Weights of a small GPT-style language model, trained from scratch on English Wikipedia: rotary positions, a variant of SOAP for these matrices.
Each number is 200 + 20 x the weight over its row's rms, rounded and kept within 0 to 999. Layers, rows and columns count from 0. The size before them is the row's rms in percent of the matrix's.

# layer 2 attention value, 192x192, rms 0.14, rows 159-175, columns 0-191
092,226,179,203,230,213,251,195,203,185,176,218,230,190,199,175,180,200,182,181,213,204,221,156,209,215,220,216,177,185,210,197,171,220,206,224,214,221,163,191,232,211,185,162,172,189,177,192,212,212,162,200,200,195,200,201,155,233,228,204,224,207,222,226,229,214,215,164,193,214,158,222,222,210,236,231,181,207,224,198,158,211,203,185,211,168,234,225,220,204,198,200,211,215,187,220,206,204,201,218,205,183,201,201,182,248,210,225,196,207,178,187,196,210,203,244,198,214,195,163,170,206,160,210,196,197,216,212,198,201,233,191,198,216,181,223,212,190,223,178,203,203,201,186,239,172,190,180,182,185,199,227,190,199,185,225,168,221,212,201,211,197,216,162,185,209,203,201,238,195,224,209,205,211,187,208,192,213,221,242,222,218,213,207,189,197,171,176,215,218,179,211,182
102,227,196,191,165,159,182,204,209,210,209,222,168,191,204,213,150,179,188,223,168,202,190,196,231,192,209,195,228,212,245,217,186,206,188,217,191,188,202,214,199,240,158,185,216,193,185,168,216,221,180,202,229,209,208,228,213,222,177,168,158,211,164,196,232,176,188,192,196,172,207,186,165,214,217,213,198,210,180,224,213,185,173,184,186,199,190,238,204,207,229,206,158,181,196,246,174,180,218,193,201,244,211,204,191,216,173,196,168,193,210,226,159,186,223,204,185,189,228,221,235,216,211,213,189,211,193,218,189,197,200,205,213,205,178,214,169,212,199,223,209,194,194,187,190,182,194,202,198,195,194,208,226,200,200,216,170,215,228,223,181,218,218,187,236,172,232,198,189,205,185,191,200,172,220,148,198,212,210,168,192,167,209,184,198,187,198,205,189,165,195,178,210
096,216,202,179,227,192,188,213,177,231,219,198,223,210,200,187,200,179,174,223,201,199,160,216,184,185,188,199,201,197,197,153,224,215,238,212,255,188,175,189,213,229,223,210,216,244,200,195,191,181,208,217,178,195,221,193,217,197,196,204,153,205,204,216,222,225,212,190,230,235,176,214,201,193,233,174,201,193,227,164,212,204,178,214,202,193,244,180,208,220,218,207,181,184,236,225,198,216,214,232,197,223,215,197,186,193,215,192,192,175,198,234,217,219,218,181,202,199,196,191,193,235,151,205,240,207,191,215,206,201,215,171,177,218,185,191,186,159,201,187,175,205,207,173,206,216,209,177,227,191,200,176,201,172,206,186,224,165,194,216,215,180,197,180,228,155,228,196,206,169,204,213,229,228,184,197,182,211,213,200,205,207,245,234,215,201,184,224,228,200,205,214,187
096,181,188,138,168,163,197,196,189,197,235,182,206,216,171,209,189,222,212,212,172,195,207,187,185,191,190,197,236,201,205,197,196,204,163,210,205,192,185,176,196,211,197,200,177,136,206,201,178,211,210,212,181,192,204,232,205,214,173,221,190,202,188,212,233,201,212,195,153,106,206,192,206,209,190,194,198,194,211,235,197,201,225,192,214,183,181,219,159,211,245,196,204,217,210,165,190,186,175,196,198,186,203,215,226,217,179,186,211,206,202,187,212,181,196,234,183,186,219,218,213,209,194,229,226,225,167,191,182,228,190,225,187,216,180,197,177,199,200,187,233,204,192,179,187,217,214,250,208,191,240,200,222,199,198,211,198,212,209,198,215,194,193,212,210,192,218,225,185,197,203,213,168,213,154,200,178,199,195,166,212,194,201,211,221,233,202,178,198,217,225,196,185
104,188,199,195,193,242,207,193,190,192,188,218,197,210,196,168,192,209,191,206,214,183,188,187,209,213,175,161,201,166,231,212,212,239,185,187,198,195,196,232,204,196,185,194,196,166,222,209,187,191,164,224,207,224,232,222,190,220,194,192,169,142,232,183,188,226,201,218,227,228,201,201,185,191,212,208,182,172,207,200,167,186,197,170,151,207,223,207,189,186,196,204,160,159,197,191,209,198,187,205,184,190,166,192,219,195,239,233,241,173,220,223,190,202,179,176,215,197,205,179,203,168,188,227,211,206,178,176,193,210,223,191,202,210,210,174,201,236,171,193,232,191,208,220,215,145,184,192,189,189,199,197,187,192,210,220,155,184,181,224,236,168,206,183,196,222,172,197,204,203,225,219,228,198,170,200,210,179,173,184,215,189,202,204,226,204,216,206,154,183,217,196,204
100,180,199,191,174,188,192,179,208,239,181,197,228,202,211,198,215,196,207,189,230,238,171,210,213,216,171,203,209,192,194,227,180,232,200,247,205,215,218,216,197,194,194,202,215,221,194,195,199,183,186,204,234,199,164,181,229,228,190,198,233,194,191,195,204,198,202,230,182,192,187,232,214,241,184,176,188,218,217,247,198,193,195,209,203,204,156,189,217,159,168,249,180,207,186,195,190,143,197,205,234,220,171,217,234,184,205,190,158,212,217,200,196,184,189,204,176,219,270,208,187,187,199,175,208,212,203,215,190,235,218,190,205,145,196,216,199,220,163,215,202,189,192,242,189,206,210,164,182,204,188,197,184,202,213,200,211,198,243,218,202,178,206,194,185,218,195,213,172,221,193,179,203,210,220,189,193,218,194,176,220,223,205,209,198,214,216,196,187,184,197,191,196
096,193,217,222,214,194,199,206,202,220,197,196,226,209,190,210,193,198,210,193,187,192,236,230,223,194,221,175,193,168,246,202,205,222,180,222,189,238,200,205,193,215,194,221,202,166,222,201,187,204,206,190,192,204,157,216,211,219,213,172,227,214,213,183,195,215,151,195,181,235,173,200,196,231,179,217,199,189,197,188,196,214,229,204,178,212,211,219,196,204,191,169,230,194,163,185,201,216,174,174,179,204,203,163,191,209,200,181,179,179,233,187,180,147,214,206,209,210,213,212,188,176,218,227,192,201,227,223,209,235,219,216,221,197,198,201,188,231,221,211,164,159,179,226,216,239,171,186,219,197,179,170,197,196,180,203,204,182,204,221,227,186,227,211,213,181,205,214,212,256,177,229,219,202,168,164,211,214,218,188,180,167,188,153,221,199,201,187,210,190,209,206,230
097,224,203,223,229,194,212,174,209,210,172,214,226,188,189,230,204,181,222,201,196,196,214,202,211,223,176,199,182,222,180,147,202,205,194,170,205,202,254,215,214,208,217,217,254,249,206,215,195,215,195,226,202,202,240,218,187,208,224,176,202,182,209,194,197,198,216,189,185,232,208,213,185,205,196,188,185,192,236,178,203,225,194,188,183,224,201,177,214,186,180,228,203,178,183,203,196,212,186,219,210,181,194,170,187,239,191,218,188,202,168,183,185,188,225,175,198,180,214,191,172,203,232,242,178,235,214,181,197,186,160,211,184,184,180,232,223,177,183,164,217,223,235,216,192,217,150,180,188,198,171,203,232,197,192,221,228,239,237,187,215,185,225,203,190,191,200,197,188,207,200,193,217,188,151,198,176,195,194,190,183,208,223,183,216,199,223,215,176,212,198,211,204
097,181,215,216,193,178,216,180,200,196,175,204,187,181,170,159,194,188,188,203,225,208,202,185,191,214,209,203,162,244,204,159,195,206,175,154,188,202,228,168,199,191,192,177,210,186,223,196,214,201,203,177,189,196,236,229,178,201,197,195,193,195,173,215,202,183,173,253,218,227,197,201,202,175,185,190,191,188,223,247,192,183,196,187,130,232,194,189,198,170,230,198,207,201,200,189,209,165,209,170,186,206,212,195,208,164,205,219,186,221,206,214,176,188,202,171,168,194,185,201,203,213,177,195,157,208,201,188,211,240,216,210,185,197,198,204,189,209,209,203,180,187,180,181,218,205,211,204,201,155,191,164,193,192,216,173,198,215,195,220,157,233,222,233,167,177,197,229,182,198,169,176,238,183,207,226,182,209,202,211,172,181,207,178,205,196,182,174,176,219,195,208,205
107,230,227,210,173,230,222,185,205,236,193,208,178,166,231,178,196,216,204,200,225,214,205,173,211,191,229,209,233,205,193,197,194,168,193,222,223,158,188,199,169,207,175,231,202,233,208,223,188,171,187,196,190,190,178,191,167,191,189,173,192,180,209,203,192,205,237,188,193,230,201,193,195,188,222,183,207,181,192,198,213,199,204,167,174,195,214,154,201,197,201,202,226,202,170,207,178,199,192,218,192,210,173,196,192,204,239,177,183,213,206,247,204,212,225,228,216,221,213,195,188,192,232,210,174,201,208,175,184,195,181,200,165,188,203,225,177,211,180,220,253,175,195,202,166,178,172,181,236,200,170,230,190,201,209,239,179,192,198,233,222,169,207,183,220,227,239,233,203,220,198,210,226,213,201,199,185,166,196,212,188,174,212,234,183,179,227,194,218,211,192,222,196
107,189,200,215,192,209,187,218,195,208,212,210,190,241,224,200,202,200,182,233,208,211,203,191,198,191,212,191,234,204,208,163,230,168,222,196,201,230,204,185,219,194,180,196,212,170,209,217,196,206,187,194,195,218,174,226,216,223,195,216,239,215,212,203,180,193,208,176,187,202,223,193,207,229,173,203,194,195,176,169,239,152,221,246,193,178,206,179,216,220,172,210,178,181,201,227,208,164,222,211,234,192,194,192,223,218,192,219,200,210,235,205,191,191,216,175,229,219,157,234,216,202,204,185,215,203,224,224,205,180,139,202,196,253,205,193,190,202,186,230,228,185,221,168,192,187,203,160,166,170,201,189,204,223,203,229,173,194,201,159,206,203,174,213,177,218,198,191,220,179,195,207,187,199,192,206,223,205,243,191,224,211,206,162,191,200,180,171,184,199,207,191,165
097,216,188,193,210,182,195,195,182,205,201,236,219,220,199,236,209,245,203,180,182,208,192,199,223,187,200,223,226,186,163,188,185,210,204,212,206,213,226,210,205,192,223,195,174,211,205,158,202,223,201,199,192,203,194,193,201,188,208,200,205,226,174,214,171,187,183,189,199,198,196,228,176,178,221,207,202,194,180,188,174,196,180,184,207,218,211,232,155,233,171,176,184,219,207,190,231,172,145,201,175,180,192,198,191,214,204,163,208,193,173,209,220,200,194,202,222,194,168,170,159,270,208,220,256,214,201,224,198,243,176,223,214,217,150,188,213,211,208,193,191,218,208,193,219,213,189,188,214,167,206,195,210,198,190,218,188,185,199,197,224,197,180,198,165,197,199,175,186,222,207,140,204,220,184,213,197,229,178,208,212,176,175,205,206,230,195,225,208,228,197,199,180
105,171,196,218,192,184,203,196,218,209,193,191,192,172,203,218,233,208,207,193,212,180,225,236,155,212,200,256,223,186,188,164,181,173,208,220,170,192,195,187,202,189,192,211,212,188,207,191,205,208,196,216,182,195,211,189,190,197,230,173,190,186,210,193,203,194,198,246,208,254,212,192,218,220,225,206,198,193,182,191,189,221,193,181,174,191,189,208,234,208,190,209,201,189,211,176,197,223,201,220,206,203,197,200,180,207,254,223,197,198,189,197,197,202,214,226,214,215,177,228,204,215,212,233,195,190,210,183,232,221,156,212,151,226,200,195,188,263,208,194,205,217,195,177,168,159,220,241,181,174,190,237,213,207,185,194,201,203,238,216,233,206,225,181,226,171,205,204,192,178,179,206,194,207,189,208,140,211,165,185,175,183,213,188,212,210,214,218,205,237,184,198,203
095,209,219,187,169,212,185,218,151,227,227,232,208,208,201,167,195,187,180,222,183,171,245,223,222,192,207,188,215,182,182,170,201,165,190,183,199,219,158,197,201,207,212,221,192,202,187,220,199,199,210,179,173,158,205,205,170,197,205,241,230,190,171,223,183,211,191,205,181,222,247,160,211,161,227,172,221,206,207,224,222,176,199,221,204,216,231,199,212,230,168,175,223,227,216,230,209,223,204,178,178,206,189,206,200,188,207,180,207,167,165,189,210,205,210,197,177,215,175,225,166,246,209,198,196,198,203,210,156,231,192,208,216,223,179,203,187,191,166,180,201,228,180,208,161,200,224,220,207,217,184,197,194,209,223,170,202,190,186,189,212,202,201,230,211,214,171,194,221,215,191,231,217,197,207,215,183,198,210,206,210,186,183,214,176,190,197,217,229,190,207,187,209
106,211,172,194,206,201,198,206,188,210,204,244,208,239,169,185,212,202,206,220,206,219,205,205,216,182,177,171,170,201,188,194,232,164,197,202,209,201,199,210,210,212,232,181,183,189,192,182,184,192,194,238,234,177,191,165,200,197,177,201,218,269,208,199,211,166,178,180,227,207,221,181,184,227,202,180,206,182,214,192,204,190,185,216,205,186,207,193,232,230,217,195,191,238,200,204,208,209,205,228,157,197,170,186,188,164,233,203,244,203,167,185,212,187,189,189,219,200,179,188,198,222,189,223,184,204,230,212,221,216,198,215,184,213,190,234,217,172,198,219,193,164,248,212,216,195,211,188,208,200,213,189,210,193,211,222,240,189,195,192,197,253,244,190,181,188,206,235,158,192,199,184,182,200,181,196,185,181,176,175,188,212,185,232,197,218,221,230,185,166,202,216,188
103,197,206,202,229,187,203,177,208,219,216,206,198,228,213,218,166,229,193,220,179,191,187,205,226,189,209,212,209,184,206,187,185,179,193,158,167,166,242,205,195,166,216,224,218,206,210,211,190,184,225,209,208,206,176,167,218,214,215,161,212,216,176,184,206,172,159,201,195,190,239,216,216,223,236,213,201,194,204,224,197,185,172,227,218,243,246,199,195,203,182,204,212,222,208,177,213,212,214,207,198,203,216,194,202,220,158,221,191,218,176,208,227,208,223,191,182,201,209,201,186,174,175,185,204,200,152,172,176,237,171,206,205,196,204,229,222,198,226,202,206,208,216,175,198,185,234,197,215,242,210,195,207,177,205,210,179,231,212,199,189,221,185,208,224,199,180,184,211,202,206,235,168,178,160,178,180,196,220,159,208,165,179,215,166,211,194,203,183,243,195,225,196
098,173,218,194,174,203,203,190,229,172,216,198,231,226,211,189,213,215,224,179,169,215,189,179,176,196,198,218,179,248,212,164,172,217,224,197,248,217,166,219,206,200,178,178,198,205,206,229,202,179,198,187,179,183,208,232,191,202,170,233,198,190,200,201,185,211,196,225,202,207,200,214,174,195,204,197,208,205,206,224,184,237,198,187,179,178,210,201,215,185,202,217,205,187,195,161,200,207,245,202,200,221,199,196,166,192,207,234,192,220,157,188,201,196,205,202,162,194,190,156,188,201,165,198,177,232,203,220,228,209,187,192,182,186,206,195,207,188,239,149,197,202,197,217,218,207,223,169,201,208,209,182,213,222,193,217,216,169,183,200,210,186,221,204,200,202,159,131,184,176,176,206,229,204,149,200,190,187,211,201,175,184,165,190,190,196,194,243,200,194,179,198,209